Weights of a small GPT-style language model, trained from scratch on English Wikipedia.
Size: 9 layers, width 256, 2 heads of 64, MLP 704 SwiGLU, vocabulary 8192, 10.2M parameters.
Architecture: rotary positions, no biases in attention or MLP.
Training: a variant of Muon for these matrices, 607M tokens.
Each number is 128 + 32 x the weight over its row's rms, rounded and kept within 0 to 255. Layers, rows and columns count from 0. Numbers have three digits each. The size before them is the row's rms in percent of the matrix's.

# layer 4 MLP gate, 704x256, rms 0.06, rows 434-505, columns 128-191
092:146135114167108118134148113108076146096033080168133167076129142162102147119099179109135103177158211144106166097090081105145123062182089141121158092094071179150083127115149187136202106104150137
086:112124099154140144115070173137076158124162128146121181172080140119145115113090077112091127131183101140142154102163158215181111135147061175145151137119126140086093118142129116130106119111142113
091:131154136111120112156114111095097112132071114110129142160140115138114037103165100149107176129154139135107132142145115156103137144121168180178099124120120081138157142110145155139104206139119180
105:160151168114127110126224136090146170121194122114177122154117115127100094121145126173145138183167161118148151125130143084122139102060164087122079154136107104112127092167127169184111158082101176
102:104154181144160156140153165128123117161099118126092127143150184144106164101210173078136145120123190136122133154180125138155117123060119137098069092170187120177158140085151190149154113180118137
093:137223088130119107133073147129081091087190136141066103069171146065142137164183098155103073137121121150123101176125112098148183155154181115143125080130149117116064151104164141131161105194134097
089:156146137120141117135140137142143098150133129120116153149161152164149145119206144143255108107189108126116108132092151103098161127114130111125100140159099114161125112113167126100131150097070092
101:052111113122154134129128140113124130169129130040109166129144075176122146121107068158094134108132180137166123099117107204091092186111094115162137192080069204142114138129132129075107123105138163
099:103121116118160145111159091113131079111069161130067190126158193085163146064174095099094093118156142095175067099174143171136180135090099150119144136130116150150087114135135117099071206120113158
100:101171087110134130138108160179182167127089140111093148121153115181159143138127150103133107126060115115153109126148142188134055127128149117095152155195139167109155069118163115133155176135155162
095:131105140075140091138110101094132164099085156156137109141112129195152115147183064094117097090094138224114126083131136097081096195149090138103130115198172126198111102112179142153101117108132124
103:160185102136142091171122049116145131183160149119169102153105163122136127121128129076140146090147126095143091157186157147130139121104091116199111102107179101152111142151114144174072188137162126
088:100127112147116127047137110090129099098076078133151115103127148129121141165149112119153124128113159171159139163076116118116140116170069053107164138117150166126154074142189122098117160092112125
093:120072145179143133136108159129164160149141135161144137125167155096113139147159076129192100177101077116176083068060152138137156137091156081097141166194120094125140133138175107122021167163185135
098:145133033107182094159129173128142110113106069165106097145141137110103094086113174128123136071119120193044149139121109102175117125145129092129187115126088168077125139160142116066122165106126154
107:125155100167099084157107158133122126093197186136117108118087117169143116165133180116082126111144122121167111092072156128130099063133133133153148081108131090111162131068152150119174123140121164
100:159145180112097106182091155134188070154131099095103100140139145100136177101181127089107142148033151181175145135142177171099112147180134130185094113060113115120172083132162131144127137133156145
099:150101068175091134123149057150137134183098167144111119115133219154074075126136158166150095158118136153132093146161115093136081139159095141081088125142106156069125162165142132177108150134179087
099:117143081134153103086161172096175107125116097097140200155108170137165169136112150066156165174124151110160121142144119163072177081049148188181107152160182091151137104183115088145141235157160132
093:085112122117184095067101136173124122126184101168156113110072182083142159192149116161098137173118081081071129085145132095132173187093116124157140158176163189164087111157102089127148092130073093
103:088146130201151114148197179126113123128126141158163131096135147081118160178161170132124170060164125124141140108114136096145160140173150146103155127126105175096110115102149126162137159123161159
103:200141144100144130137143155146154121078097099139097130165067101100142105112093156130150161163155133083130083161155157073085129224139074121121130098033064166099142161107134136115106138086128126
104:093138138111087106143115118082111146151159162136119110129154110112156167065094135108130105134179145097137155157062127211107125118135123170086134135143091192122175123171119111130109129170093128
097:087131113120197109108158136110114087122097143138092109140117122086129191206164133154155133103156094115086152104113152129193126086122168121122122166173135154149062129069101091185104146136089147
107:126119179131170120179124054169104137142111105100179158128118164124148114149116129181156153083127113073180096099100126093135185092158129110155144104119128145178116153115138145181114151146119090
091:143137139079114102131130095145053122077126103127159158107130132146088091158146097151119103051129145071150112122119163126176171133164129123142119120120131137039161131158093153125165087143114110
099:074138097180082109065157075161077124115151161173089141126157157110159145115116067117144137107164129140154157100118116052169098174173121092113157095074163131138082163102143137088105097108063085
104:095110130200171105145095081151129120135150089099108176194102162162131135124149113140060087116136122125146114094129122138101079154085121119162131180140140062142108147129131162124115185180131116
087:098115109152086128184068158076088073129076120131129147149132182130110106152138115132114140129150140047116132156120123081085079158176100168153148159161133156131124106147110114151217108121147147
102:139153175085032108133114115137138129183198069151101168119161076112129131124138088129082167076141193113134164128150142114131118085094165130146133131082097112165103165106064129051113054142131128
094:136154119182106085172153142092101109154072107120112119116125091139190139111161096137146061135133101162121136112094147131094202219111105149151062093104076108120093103209108158154193096114181142
088:215149087182105140136113148148129174137143100132106168111119126172145118113161134070123144155131132120115130144167153177174132115122152125157102075145096158157112145113100090155165127155122096
106:135145114119124161130110142115152110192111143140091143150203104064157122116126061163156102160067094115175062130144107131116168070155126131185124103152137163128119153198136147158100131057134105
102:156160125085110086105158160118162144107085059129137120110082168118218103099148182191140180160128130140102102126094122117128120133143112093169052108097160071119095092121172127178141149125147164
108:152079146113116094188152113110136120130133087137117037077134122093074083167089091094164111109112170109142174159112080138078145133135164166096055151118043174109110104110157171150132175158127148
107:106177183131138104078130082126094132153106120124089108090154136221125111160146100143103088109159132152113158124072097054119140154107159151187139099129147161080154086107148182153144092115122182
099:096116159047075132125130070170066169184124146152167173137145125093127144095119145104050113179167092106189138125118115166160161114075163106139136149107148069099152144112104171109140120146140145
102:148152125153131204138128203090147119148140153096155182151144153138164110056165150157154108132113151107130133150123101122103120128156214126185162121117122128163082060150177134151106090136076201
096:126119071107132124171140140103132159177164165119144120123156042154111139121196085122144118154059108124065087147103084039144096116110152109116079134112164194150114098097108215079134160077144131
089:126223106110127107131122126166128106109104125206131181165099141200122114182180111184109117104114135132110183104176137128108122124151127103083113179129115100088165140098152168101126096143150129
107:106147098105114142000143073150170149109077157120154128109180105146094138124117120117144143172128136115152124096140105034104143105138100098144129054087159130105108059130125134159145104125112126
109:146142120120110072147095081135117131167091124130073148110116090148119139174086081075155162110156132112184108158118085095139142162116113148175114144164127121092132164170097174141170061128151104
107:130101075148081177168056165065122132123141102114117140132129144109118160124156167105122116081132104164132112100135183157129151117123133138097128128080112140128100130138148169060112122202088175
090:077119126157130106127084184096101169126129144168088108156182182064130089157156116125101139143091155127163144124115123099128111159183123068175144112149132108039132097149147134074103140225146147
113:137095146146137137124142103151155154116122077088095114102143121077091185153102126137172100118147145111119135178157181087126203132129113121106096107173080089152085086196067159120108126141179127
112:171152102137139171168103117094044142123103147111153185179120143057143103173168126146138113157141174168180166150095072143135132074118099100157113151117162124136108144114124137131112156098107193
099:182083196124194098114072093099114063136092168121126128141141128144161097087162111114135206151162106108158140160112128133154122164123173084101148116140101142167127175156125109151100119135086132
099:129124148103136118165105187081121156110111173157125077151107119071153108104141161067162133170097103131138115101083087132127202149195175147094094112103127150151149063156131104162174148173162102
104:113129190176134092125146084172172136136174131105105110122169131115131165137142125138157168139153151103104188120136017075147173128130115179159078145127112102095082120127113138129153102143132091
102:128125131102111086103188111193131125101084159135097120118176088130114097117192113078144116142139118091111067067147159117136078172156080084117121149179159108109144101145140146122153145136092120
099:152158139137101174183116088141090124157164122138130148121078150113154057110111054076123148144095165094088121158145165059206173140120116044123164132124176139070087090142094124090127122180161163
103:095137153141140167146128101168153140108125129056160117148081151107069094118127174067151152132173144155140158125141121170180098139132094140152151149146132122149135132064145141059132111105094108
100:093183134139109128130159187132186102111155106124148106075116039143174162183132120149133100148130148128127158105151130089097132106163116151162137143174130131136120169091128148140075114125171188
098:096140149142126147090145104083095088188114125171140127127115092124154156178081088170172100130127114115141152212113110175107107163058120153110085120202134038128108124123138120116114085166142081
106:149155114097112078172079089129124046124197086105160096179132175045105106140189114117158089133117122140144097125173130102122134135120078134119163143074157138065184110176178141098144166150132076
103:103090124078161081179074109081109174201144088156127117175170167136171101092146160156113109204174138150195079141141115124138152134148136152072157031087172124126169119174117113088051148136112149
102:151141144094153144105149118063084127131141111085159138149197120126091093155135075084184158127129105090174061182157122099154149091137082178139093124180130121097096076085127164154138179088129173
100:142115147098096129103121107142118135109132164135105170082174118189068106135175109108071059163107112042136083110088164142161135126118128162071066038159103097116161101104110134083112096162094133
089:064097095142117104136122114106156095093089146108122115159161149069132160103071118183128092132112111144198081163191092177091106126111183146067170106145097147168123145115154071158160223128098085
094:187125148152128134064160164146168142144107129178155137108105144117066140125121108108091098100108132094148135168158120165198125067134140176149162165144142123162167110171182112130156137112107149
095:154107144140104112095079131114157114123173198139144126141134162114120113174104147081048121143073102043142115123104068104197173137131101208114164103135134156138148131071103147095110126109160072
102:134174165125116130180142063179144114108165159125117077131163100169121133141079147140095097146169110071119127083125123143163115095151183179117111110082113135137125124098108118130138133124147148
106:129114145149114132146110082143150118146168099101187139118186131104155099121119081119126156117146130161151177144090126129124126044143144076146104161107133131139161160096166140120089145132172126
093:134194151102180114152085093158151112113146138105067155028162140125104121169131164122124081118112113153146149134108087153190154124119098105080098071144159186160083129157177131205064126105161117
102:142157104156117070129135140100110146141087088140141067144156083168111125135140092122116073134109129209059110110135124170164188093147122136190140118114083086089129135216120142138110068135096159
098:114167162171065129108147110118113151145171177119131150131139119156134151182098131090129120108154133141082147108118136057152173126103087079156104123095087129098102151103187127138085109105114162
110:125149084143133128140114122134164158148149123149166123145162153151091145127129197132111071140194114089111110102108110081130178158180151156117150062133118129142125115150121171137090134123140129
101:128141105115111159155094089164070113099175123111074108176132104089128104121144126137125095127136214159183147123130220198103112134133163117163126134166138119178070106157173122134143165087120151
101:123140179141098095197191099134067081103217083135148122158099125159107097095142159138116130143121101146109075167135138154124199133101148127151088103172104189074140072104151102079159104168165114
100:112190156102120075133094121066170076138151145120087060129077190079138134093129145165200164084118142186152171144113117124083166165099065122124114133132091169105095139180164104237106139137127122
096:147078097135127101155154150086153141087081092144049132124150108137122138093155123145090136081101139166144192102110167112183128085131125117039100097127180115090135146075157167113093157154108107
104:141120095109161104108135102105145150100154180171086086187172096174101115165102183124126114144100112078124096141063183131153192122122095176108100163149123114153110119149115166135073186097091147
# layer 4 MLP up, 704x256, rms 0.059, rows 434-504, columns 128-191
101:133150107127084150148088088122089176066128156153131121171089111105170085166127120123076100052164117119100178109123115109125166075086152130175164158091127151106196102122108125167138169093139177
086:105124133124116126160073083120197129117139126173121162122127177170169148164108113116135160185114202115154132120099176130129101134131080096134189128158157162083182156180113159150073107092125112
096:158106189137107139197138119098191107078109092155124128078157118079134119194151188116158140105151182161167118080136163112093127120112126154116063097107050154091091125152113108092147210128104117
096:123184137126161094119169131159109140130099126165165161123200115089139109106137105110080179165161066135094173163138191128143122171069139112120132126110105113153160122164167128157066152099149130
109:077121102197170174184104092146126161111106106182107080114167070206088148123121111094136088108106164121129083159181116163158117145091061186132123110094120141121194151104176135134126130126139126
090:101125174125154057117108171148177158139025129125098104148137126108117147142128166165144124123114147110163166135083070172184119065136113097071125127166136181088107103164144167099132154145111135
089:198109160118139088136152140153150141142157085149113127166178143111128086124105118098172169076072145102173122157186140189125127111116104193117121096131086090177100141149090136119115089105112140
098:083129121174142134146241103129114146159151120097080163121173120150183114197128161119156138132121131135150161102144105105136134119052097135102114133146116125127135062137086196114195134119154114
094:172087045168146111120118117163172119113131158146158073171080110145130098106142132164181129118127148098082074106132131150109171116132096132036108183085143116118125152112166208085088148128173109
100:076161097108120095123126131197149138130106114103136143083169150131185130077062154167148088098180113017144115082077076164119083077148147125185097118141049141100123095138169067121113135094133103
090:068105103145093196183155097089178118182092101082152156094145113142150086138113092149190179147097131108175099079142208183112163155145157135103172162143173091126154128136131164145129112100185099
107:115105134166055174127149199074159106161142124128150123144156115126142132103133163140098151161127121154122196215131143137127134136119165121104154145115131154068151129125184150074163110066140154
093:118136141101120132096128131129212111130183125143089112107142130074141140121142150131105116065171169129084146165117160159139121118118163112165076087144192118135140173115110106138193097155114119
091:158156142170100118104154183125143168125143099101125161145043071086145168143140070160146167118152122099185118136100188125129141069129136134098141133175073113103026188155124153111115139197161084
091:125106142129111133149108142111158217151137182110100145180136117112149149123141144130124120125146155144093024196178200186080072116136087123146113123141130124122142152141174129175072148177104157
107:208114182116123101111114177111127073145170166121144151142116108152118151195124136159121116184156120090127130134073109152106108116122160208107112089135125066171150116129121049132075147158144134
100:063142076146140120120077117129155181140067153041130139167153164124134085134109175179088142174076096123089097094120155147154125147088143078137148156057127160183122183177176200146138147182078102
110:137137157100104110122157161135175107143097196097156113128148171129156094076147075091097081175146078122144125115202107132114153144113120096118114084106140152108116139149115134067178122160178091
098:151119148072045140162150104127133108166098113163135098100119187159144110086063154111140128146134104074130103091115168140146190142095134133085166116063139103088130136211140097139142148132115116
099:113137134125184132115113130096122106120091205095111093163108137119133111143153167128135120116117120145134138166090178111114076154090167107161097063162159137161107160057124181108092074144100152
102:150125052131119173130150143210155094157119157169094174122154137157122156148189145092165187154133086090189123095062193114124086106079063177092130144113127111130137144128092104114122066150104146
107:172131128148171100131127137151091127123059143148136124113136134157195160086156073226086189119106143137124164124166117095132126136116085148153046147141161164151069089089118124117152132052116160
108:150143172090106147104145139184075173116109161112156136060128116109095178134115075145137123129048190100138179065169074121152155191141079105154096112166092150086154231065132133146101096121135123
087:158096117158117045070184119150107172102124137177091134121130151194167101170115146112076142127150151140160173106069147169160120157186113132129103121137129137137129130166174164130109118119129173
102:133126190141113160128095126068174157150137170166111173138147132143125116128140113123116133118148133139077137117117176075073104103149155139158134128148089126122160089104111115120129125163145149
101:161042155125108135106111093100146165155142145132169042166114132180080194114079111139039097052192092112129086082126128179124169131204182139080117107131129129167178183135150160136131193180117089
106:091172131100140096119102147143102123133140152162111155077156149132169127134135161108103154103102122079087145126117130127138074085151144097129124135104088133095188143099177137111127145176104125
107:110165167159155108135118084159050095164178095141151127172142111174083113201096143185138136177118108151176117151124133092171149179146125184075190158126092182110114105108065131125128123187189087
089:100121117066115148114130125159121159107182141119153119199180080173069157155175120126131120156146131133116132131136122121106107215118154129114169097151147138179123173076133101160089160103105122
095:084086149130102090136112108115157121116113089130134137082142179107116163094156073166174096126133134106099082134132110121114109119154109158155149213089092123121124112113167097133075069153178147
104:176082089100139142151118098097131115144117186119090145171176138176119141169107123095160066126138122069092150153201091152129124117166210216129188104162136073085156138130128130133144180138134104
090:087113152080172102093145147123167134127126104162142169123156145137133092066111121094145111066103115132120082122169096133137132135100114127154160105097074096105162124119119158156168116120072139
101:116181142117095167155110172130106119160072154126098147152128106120133175116093076142154146129139135092090178153160078134093096096128062150158134112092081097147107131164105099131106181138118142
094:153125175054120105125145162129173109136148094117127130105114161147205108119131138159099127124146175064093111124114104087157119092144135163123199136133144124114177104122121109151161142141104099
105:105164165145167131095146074123152143087125072091148084111122132103154139157109122093028101090105137152126131135187122099148083040079152208166137111163132131109130143255186146123103119063154140
105:106106081097083108162125144131193078206127148145126116130148106137155086161094110098159112133147102124104144148100081101110082106081170147121161129167125136131126114144169150064085137130110092
098:123174102196122115122100089141104109149143086102123160123118102115121141142173147165087128076133159079048196214139093165129110105117185151086144187123065173141113032079076131139171142163153175
103:123128175110145138108108124136155115138132109157168199151073127179190143100128091166069111134119078163117086082175121136203117102075120110154153086093085098142110124147158148092137099115105109
092:109119099116061141114092113135109113118147151110167124143157116183177086046138136092104150114108145137113053187137176126034172085106103134093138159160140189114118180154151145107072145149166152
098:113061143138105109125162108180119126167125159154128090173110089148128138113173107154142172158075137121096104108169102139161079097136146157171218222118187142097089134119155141159144138111092126
100:094175133138131093129173175189101122180123093145090133069176193114122160110205124116160095148143091127081161111131082118150110074115126137105118091138188151161142171078088088141076090125137108
103:174149085126094133144140119114147163128060117096154103089142141131083145144114124162107122147066124082119089110134124118177153120119131157176071124079143098149152064170126174064127149109171134
100:106152075108122131137103166102129130131077149138138143143135135085160128140136165107150170058105110147105116106071099117161142191143126146102158164135128148208084149116087095088127122094208097
096:153098132107181126141138115095100115085127099134133093144109132087147129108089105141164209121147118168048160061107128155102137125165109167104126175203077129151175153113100136153126146118123162
104:156143117064175098113109121144160158147173104106092129074103100171074179121112111084113158183120118138092101138079122142120130163178111160099116122102181140127124115125145132082108115112147083
120:145095184145170110126131125097113135072109127178179167107070130103100149141134096152095127134073093150112099186168143132113125132152100147145120113198103128229115120118153116172122130142073133
102:160139100151145156136094115047196126112119123087049147150135152126100080194095168191122113119136107106119118093153109173184132122123110131119170077134122121174141151164074114181151154089096170
099:074101084129146129088143135085146083132173120139096161135164162123095162082113159126166079137133146102156102147120072122081068149178084118102104120161149123100092142153174119144123145170108195
100:138115145121179137114126066137161161158147082126121106106138113165148145132145110155141105120092148154114123089139212176169097143111158108088123061140206115121046127134113113149131133104135149
103:136134085179113188154147148127145054124157164156098161056105110130104168149117154146155182156085109130210115137167069087074153161116177120127136099168065122096170138152141075101153163182152100
107:216134036077112158181112126109126115191189126131166069022106157143135141121132082127133117166138142117112108095126118084144135098183096128179142136098129103138114099136103209098160110159069161
100:134111118178150101218115154114135141115141122130140152118126128149087150091118057140164128157052119156124143177069195131098034095131140107112066161154146135157139125163137151129124194167128154
104:156061141190156153120145183184135134152123120127105160143093126099150101136111114129101126197124148092128179103065087109146073101138127193137073130117190114149089146102150182154110091146150124
094:118149108165200142122182119075138140130153121122112095163103072077135118124144090133124152106130120074076101098107106064115089139210145152115106140084143131125118149155102162105082153135184142
091:141129071116085102133157182164091186137081130111131219134123111103110125170103113141109122119132122192143103144135168161148136131133154105095117112147117137128105075097123112123127127127139105
100:118116087159125176152132091080124106081142086147158032091161175121107145094147130160111083122127162104168128148160123127101134122084091151113154130147096090125109197093143059180135162112135091
101:077141098149108094164121101114195119090178158150101156122139162109104124146149090101111079139062161071109134188137202077093127088064107133131096077109137149093164063124164088116219141090181155
094:086164162208135106169127140069112087085100094115149081153150121135132142161088146121147159101121137199093181153107094138111099115152123145159150139133117127075138091164129179132126140140105201
096:119173120126153154175099121133173159124146110122130111123137098093174133104150160107124174109135119093170120140090110104146101145191096183161080128078064096130132116129120163137177188137158119
094:111112112150134099123097201125133074093158122120131143117086104187109113121102064115195097066112108179136133114170191170147160068131128173115109119135127172104118158056197119108128096141103108
099:117078118096097131092133110101102118147163083159077137153110170082087086126067087091068105154140156104145111116113096098124171142127128108067140110118144157138148134132089141112122118106089108
106:117128175138115123080143054167089162105165124153109158161097070133160050152086145109148110110094071157088122118142139138134150143121121143131130145137081047083147055152061104176133110093100164
098:163094127111118103092158105101138098102129105174122157122108131122142144088140194164135154156107181130131144101129089103135102122057143105067186159150148131054150182184113152154092138223151093
103:153112140133115083116116161150085126118111142150094134154152101086163176139111113152105141132123124102077133061092103126119127177140185169100117122132084152115131127180148170139113113070194177
100:136112138105163136138103120104160145124142145149195149138155083120138179174073183115109091129133084173127126077166173171120117114094120137137096154120078187115153208130115117097115155156163096
096:155078131104143127135233177108091144165140082130070169094151134104127120140122086148133121143175120164134126147128129213175123130107194105111092133151164153125118065180137169133139102117111080
106:183148158141077150201077115090121094122133123161118080091130123082139111118120068132118077139150109062149129195143119215155157146143106132145080152067118125176135111110067187158170140076127109
108:197104094135168144109134114072148151194085108153130123140091086029137089062056071098122116081083154110106071104128178157145099154158112126113110167147119071161082173144186117114105172117117128
095:132164122132140148103129178129133119130145153079167122101081145115195143129141145184190101122102073149082109089171182142110068145072108110139080175173187028135084140075107101083119071180116110
101:160136106122119050149116110168134134150157126117128133143098103196079196113130180158172108158158096113153066138093156179120120189132169143120112071138112083113137129116127161160170114139129146
099:161152096129123114121120110165112110144147060169076150108121081125144150154076131154149146118165152151165148116159051109156095093096197175146164116145085170108136118078166052117144112130116162
# layer 4 MLP down (transposed), 704x256, rms 0.0997, rows 434-504, columns 128-191
096:137142156104159148123102131058149126148114091118181197146128165171101172120115172157156105180135148113079102064138097141129185144125181121104070128113130155084138141115145158122130142089149138
090:160183115076189129101090117188095128159132068109101156161118087195139151140135086063058090164102120093066140121085098111190140113143182044131146133151156165144185132061157080089132104135171182
096:116127089159157157087144149089086159138093118199092161128099133120132159094117126105096115132144089093087143178146101062143178156108152107084145059142137162084159091143064180123206090103149153
098:082118144129108110069134152105094077153121145175100128129067222096155124123146188120112085155168209075139085106088118193109124114091117141192112113142134123075130171108148121127105130131080167
113:149117098104123130153123113129180148168101130122147141073133161139152085097117122218137165134129107128129192136058098141143128041202126113142109197136150151177130140057129128124157116183068136
092:135101103098151129047122100148162144117090119078122099099113147172106116200158145108157128074144144139102101103167134143065120125167114076205115116086138096126150200153126097080090140113100133
089:138150154118141186149121148147142114116069140154152133096116076092137145132088173163065115134134111101109122144108134165135120116074107118109103168083128140108120127117159075103126139170141110
101:095153202117135134175148061171137127123115057079134134185118135095108110170115173114125123189087145134093176139130131149151121124106152115169090115160181092072174090110140065116144108119143067
102:150128093177153133121105097165163172121172116142109170147085106182103115176125137142097092207101125088117143143100108143118074153151126114108095106136136093094159104055126133167115153148092145
101:092094123141145110101092141114143055140185130157163080129122063098170158088126082148126140126115147115074148144151075130096132176068110166131095208101154213131139105068152101172105130109162092
094:180152105112175131100109048126109145183126114141122161119091144185142133147155159114131079131123163158124154122174077080155194095090134136084155126142112107088096152116142096120046131136133157
104:142069128100120119158130158079125127116160124156137166087103138114084162099162168182119120110102136099146102141150066119118062141100122124180104136201154114078138085106133132143093134122130108
105:138069123150055128173115120143138151098159172169161139068108170080155127088107138160135160111121103147098120150150160161106090144090157132138082128136153105145019187116040132159134080134076127
093:115088156087119104073114169184134181140199118171165134136173090171120181153175116145155103192148116120107083067101148169141181084193137113095090111150142094134111191066181131069084109135117121
098:110139121164104123094135176098135080130117179113107174132146172108159128133131131156091126160146146082119130155169167070110124140055109154180124079105106188156104164201166112108128197132166122
103:124142128128139133178131117134139122138168208135096127131105164125158116075126152136104161125152127117156194128144115106104137108079092137124138109177123162119081048103155115122124079135060103
100:135100075093149137167143131085148059100119132162171134141115091154129143154119116110106130139150101127123163041102118125158156133145138120146156084172123139156156147150181151133109150170094103
101:140162181123195131167085170072127092120080069192153130136140067129139190174147170094121139145106132187166149103164149157161124148112126145110153068127067100127141133045193171113160159096140112
094:141160139188092222141113099120087137080110107139110149122136111102067109163098129087169105182146121142133106109156121080141090086140162105145148125071046111123103120147066128083136121085109102
100:117159194109183069094075128126187132117210090153125168147113099106149123127167124122105138115134096170078154144124040097132110124130099134223054191085105108162141132110159129153112156116140090
099:148091120179137165168132097163137169127137152113076072108127161194149123094177155126124127152120103149144143181100106121162134128158081144179168127091137072148142108165144169099130197178118096
103:081099131103131117122130098136163147195112121101096181121176069203113150182083134122128085122156193136125177130128124178154073129144149122175103123108140107133126126102144124140136131140158138
103:102073122065101132114062074124161125118156157126142105077131087109158087121058133176148065097187140137092142128180166173072104143104170127083111164086183102065129087125123094157166130134149126
107:135085126116106151151123090110152173094150176141090135086098159122124120108120170127148142111088118143167152147158173112146127177119139113146136078064109116147100170141106143061159114158082095
097:146108143101107132135113161104113182095159147125155104155140125097136157144142126112120097085134139123122113102014107153160163112116104127132145133117147109117144101119142157183121138111121130
094:129113101131126150095083134165157053108124136149165078073131118140154152119147153097167169089079093129179084097142154154149128075083127109166116146137166179173146093141112090088166098147173107
099:122144100145184135175171094089102163161102086119189119151121102102138147159112113187102099122161136149150100129070118210125095102152058100084131114095098071191170153181165111151105136113133156
106:204179102168136122112114165149103125147143128134141108161128136143126103123116172139133120182125136145127078098128089099160158145088145127177119103117171126147095157074117077099159136124162090
089:132164212103145163074087146104157131051090188156150132179157128159181162107113161140162122134104114116160159120203086129055117115124141125062152099135138094059122094116161085127123096139187139
102:123111136119116126152117137082173130103102134170091101105115135098155163088120118149186088124105122138093139113157137117109082125069122133090085146170120122118124184193121150167122170157114130
103:075067099129115093094182112066087100119140105142163131123130139100131160095137155070179157133101062120118179139087178106129186113136161130127127074064124106160166128074169167171166145114135115
091:160160125134110137159080107134058137093091091120100166136123074111108161150070093156093135162089104158126144071095109106136135149123144104131118195143073188085124177169152164118119100140138148
097:077156152119120156146131126088107134093119149132144083140143135147142138164143152136065152057148189108118087178079167144082122121095147146155087085141134095050161167160117118118173195158143089
095:091142075115138129159108108157094170094104090152124113137112167143091147129104123139131120051093084134101172130143087136187136084108140153132115100153170141175146145107143149130104195143104109
100:108089139121120130128112151156121117102122173128131083163132108158113130098141134141179180081060124139125139083152084158154086112246134113145162123126155192105105140106095119149095083160133174
102:096151140171153178115137080146156151122113136119128093131098160108089171148095069155158128138081150179086111165145138104106086089116095132147061107161158164144190164171177104106099058135103126
109:119131106181133114147113128084096107112092108137106098134115068129161154121119119156165125080110085118080156147148134125087119133119154106095157167122106125144120053074088097150155110116130150
097:127168150121144094162163163133104105140128206116142136138164168119125128108174160098098161129056186057137127111153153127141160128117061196153168121150104119111117069119125161132128152092051104
097:131155100131165144169147177112133090161157091124176115092110103115112142160175102107143121181140161141110131135130116124108133124109185165138106086098123154121170170085152148056093136064168101
101:137099137158122140093116120162140142148101091116140156153157059101145177114217095176136105205147156082164072108133171147159122142100206171074125200116184101136070120175140087094129099109093123
101:163172121201187155141095105130099153204146172106116135085154133144078109111113129103149173146172062119130150077122138125100087094166132117165089101171119185197131145196148114138131125121116077
103:126111074123160107116116165114126116210115107147157075143163178159150173144170109175040129189113076164107063086128176162133069176147112147138149107104116085141141089096138167089080114110143125
099:087135147097168098181151104098117087151117092098116105114167123161105218142113138139175135145117088156104109092190204154162158143102144093124153121097151128072109121168156153091147082214115187
104:105086105120105113056197176098122130092127163137084133179100085123122117133117141198169198111148092113083122102155158147094099113118125161158180105157114174080123105161066149100135122088095118
103:126136122179133082121145122131138145148095083163134078109132171128135038096069092133102159101099169140179139197161121120117158133110098150110070147143073137145126119126115147116111117149059123
092:138118133119132117095086110189148174124131082133137180112108093152117104137120082143080176142125135094108078151135182154136053095128122185144132184114046071134121161089143140161106168139108145
097:128148104101086147118074108081117159124138070097106107118141211084138124129125116046121132148088113180153088109152119123161144162142096101100120098120154143190127140141109081146153162143172137
098:136102134173092139166147133134075146121120194152090078075103117082098126192107148113079163099108162143131121099115140145083221154176159203119135102064142139122124096116079123083138095169131113
102:126086089114139074085152098128159173095192095147117180118116132202140069119139116108143086079143116073142146152137138100060127192100127138163099163155133172101163087144114089138106213111090181
099:182138137112158128083149107166120091092125167107117124097149148146113140170144107184082112114147106106147128113119091137116133147104143154117128136131146116089157151079094101123133181106143111
102:120164109141087157176114125116153134199180118130163149094108156138126167180131126138120096087102120110083114077112156114143118114110032152172065093121148099099063112154100174152134161155153153
094:130103144139128142100116124144119131112207131123164129142167161134161122105180161102112118105125116108099141141107134142061130057118063141157095151144048119137155139158088137091169113156122133
105:128135128148103129109097141141125174109068129140154136090133063139173130231119126081137117153121080144115147124099099091159144166089087134144128121121094107141096192203117138193155143148124091
093:111128105119139139141117106131149087170202131137139143148087115122167141135146153113117122148125118066109104113129154132057092210117098094154131117101232145109134119189129178094117173195127155
103:095133201118148089141079108161161048125200110137102081160089126110113102123171152092182116158100144144163090092087138063104103156150071143117131166113157141093205153149175119083103174144135089
101:139128126149078155088150161149147090120128122129115158192119078080099143130145147113159165107138136159097166118161112149121104127105125184142148185172141161140064147097113126143158117138137135
104:089093128130166086116161089176137103115131158119120125127129129170103160117156105205165083113146116126141101140136070160108136146096122173144113149116051109150118127103217158131049112103128068
097:083146126112159118125104118171074113118137063159144159148122138137150080131101122135102113121110099067153093143070140139178083111149124138145138174156101126156125083155172165092139138138166123
094:107157133188089129126174046085109095087143144150163131160113165132137134127107127111104069116167138159160149103127143117129129140066156126063172123096109085100133138155154108120159100154113099
095:139091149180133183132153125161157166136138066114111120154184188106154091149102170150096162129186183136151124119144123132150081193167115114163181141171115146128180151127057134083159118147131153
097:133093134147082135154138096127133120151194120141114170122090124099149108139145097119109102097114117167104122079125091115196115194168183144145154153110103150072199104092076094155164129118130122
106:151136170122183126099122111123123138101171084124115071172117144067120102148149140126106101109090155141105127135058127117151112133121176085155146106105096163078208112113095146133191156134106137
096:121078114102173127196119172107159157054141148121134111132114143186106160123140147124106113162131094119131156190137188163114146105158180124149126085144123134107117165131093111087180153113166137
094:184129168129127108104111104111191147103133201136214099157190136172106108086137169156147110147137099144092103162158131102150146179088095151131097161119151195106090109133154132126153173160125150
102:105136135049153073117157126100076096131141134120127100145132117098141110164113161137125086123152093157102117067118101149057164170148129133113119168142178091123116094085084106172106124233146192
097:161157104080114122137138074094116079152144102135102075109097152181157177161146213118108105139086154144187185081112176131151147102118155160132094122074107127093091135175109115146127124160170098
101:089123105161170168075153108166093109139142145149133168133082204183170137121087112139175092122160102168124142145121131078138112172119173093197133118179081114119039168141114067125121143169100154
104:134116139097130123133159163125136131153151084114108165159127116101168119082128122120101099151117118123107127102132074147149168124119128091148125170150097104183085142223091097149094087136112111
103:176120099182106080114111111165143146121107109115137161106131076094158078151117103119158176096115166179134078125148137143074154165158112175121171150079149112112105118161095071116158109160138108
098:124184161137125126091153115166163097100174114143156142112181125095110179083059153129143166120094101050183117117170085094138115127108151111143118091143133131139142126162150153178152099192144105
098:149072150134159143148146121090117194162126174159124094129122111121154124090132083093151118076091102088137130161112186132092158090173097104089112152181096150103117204107149149154138085176148150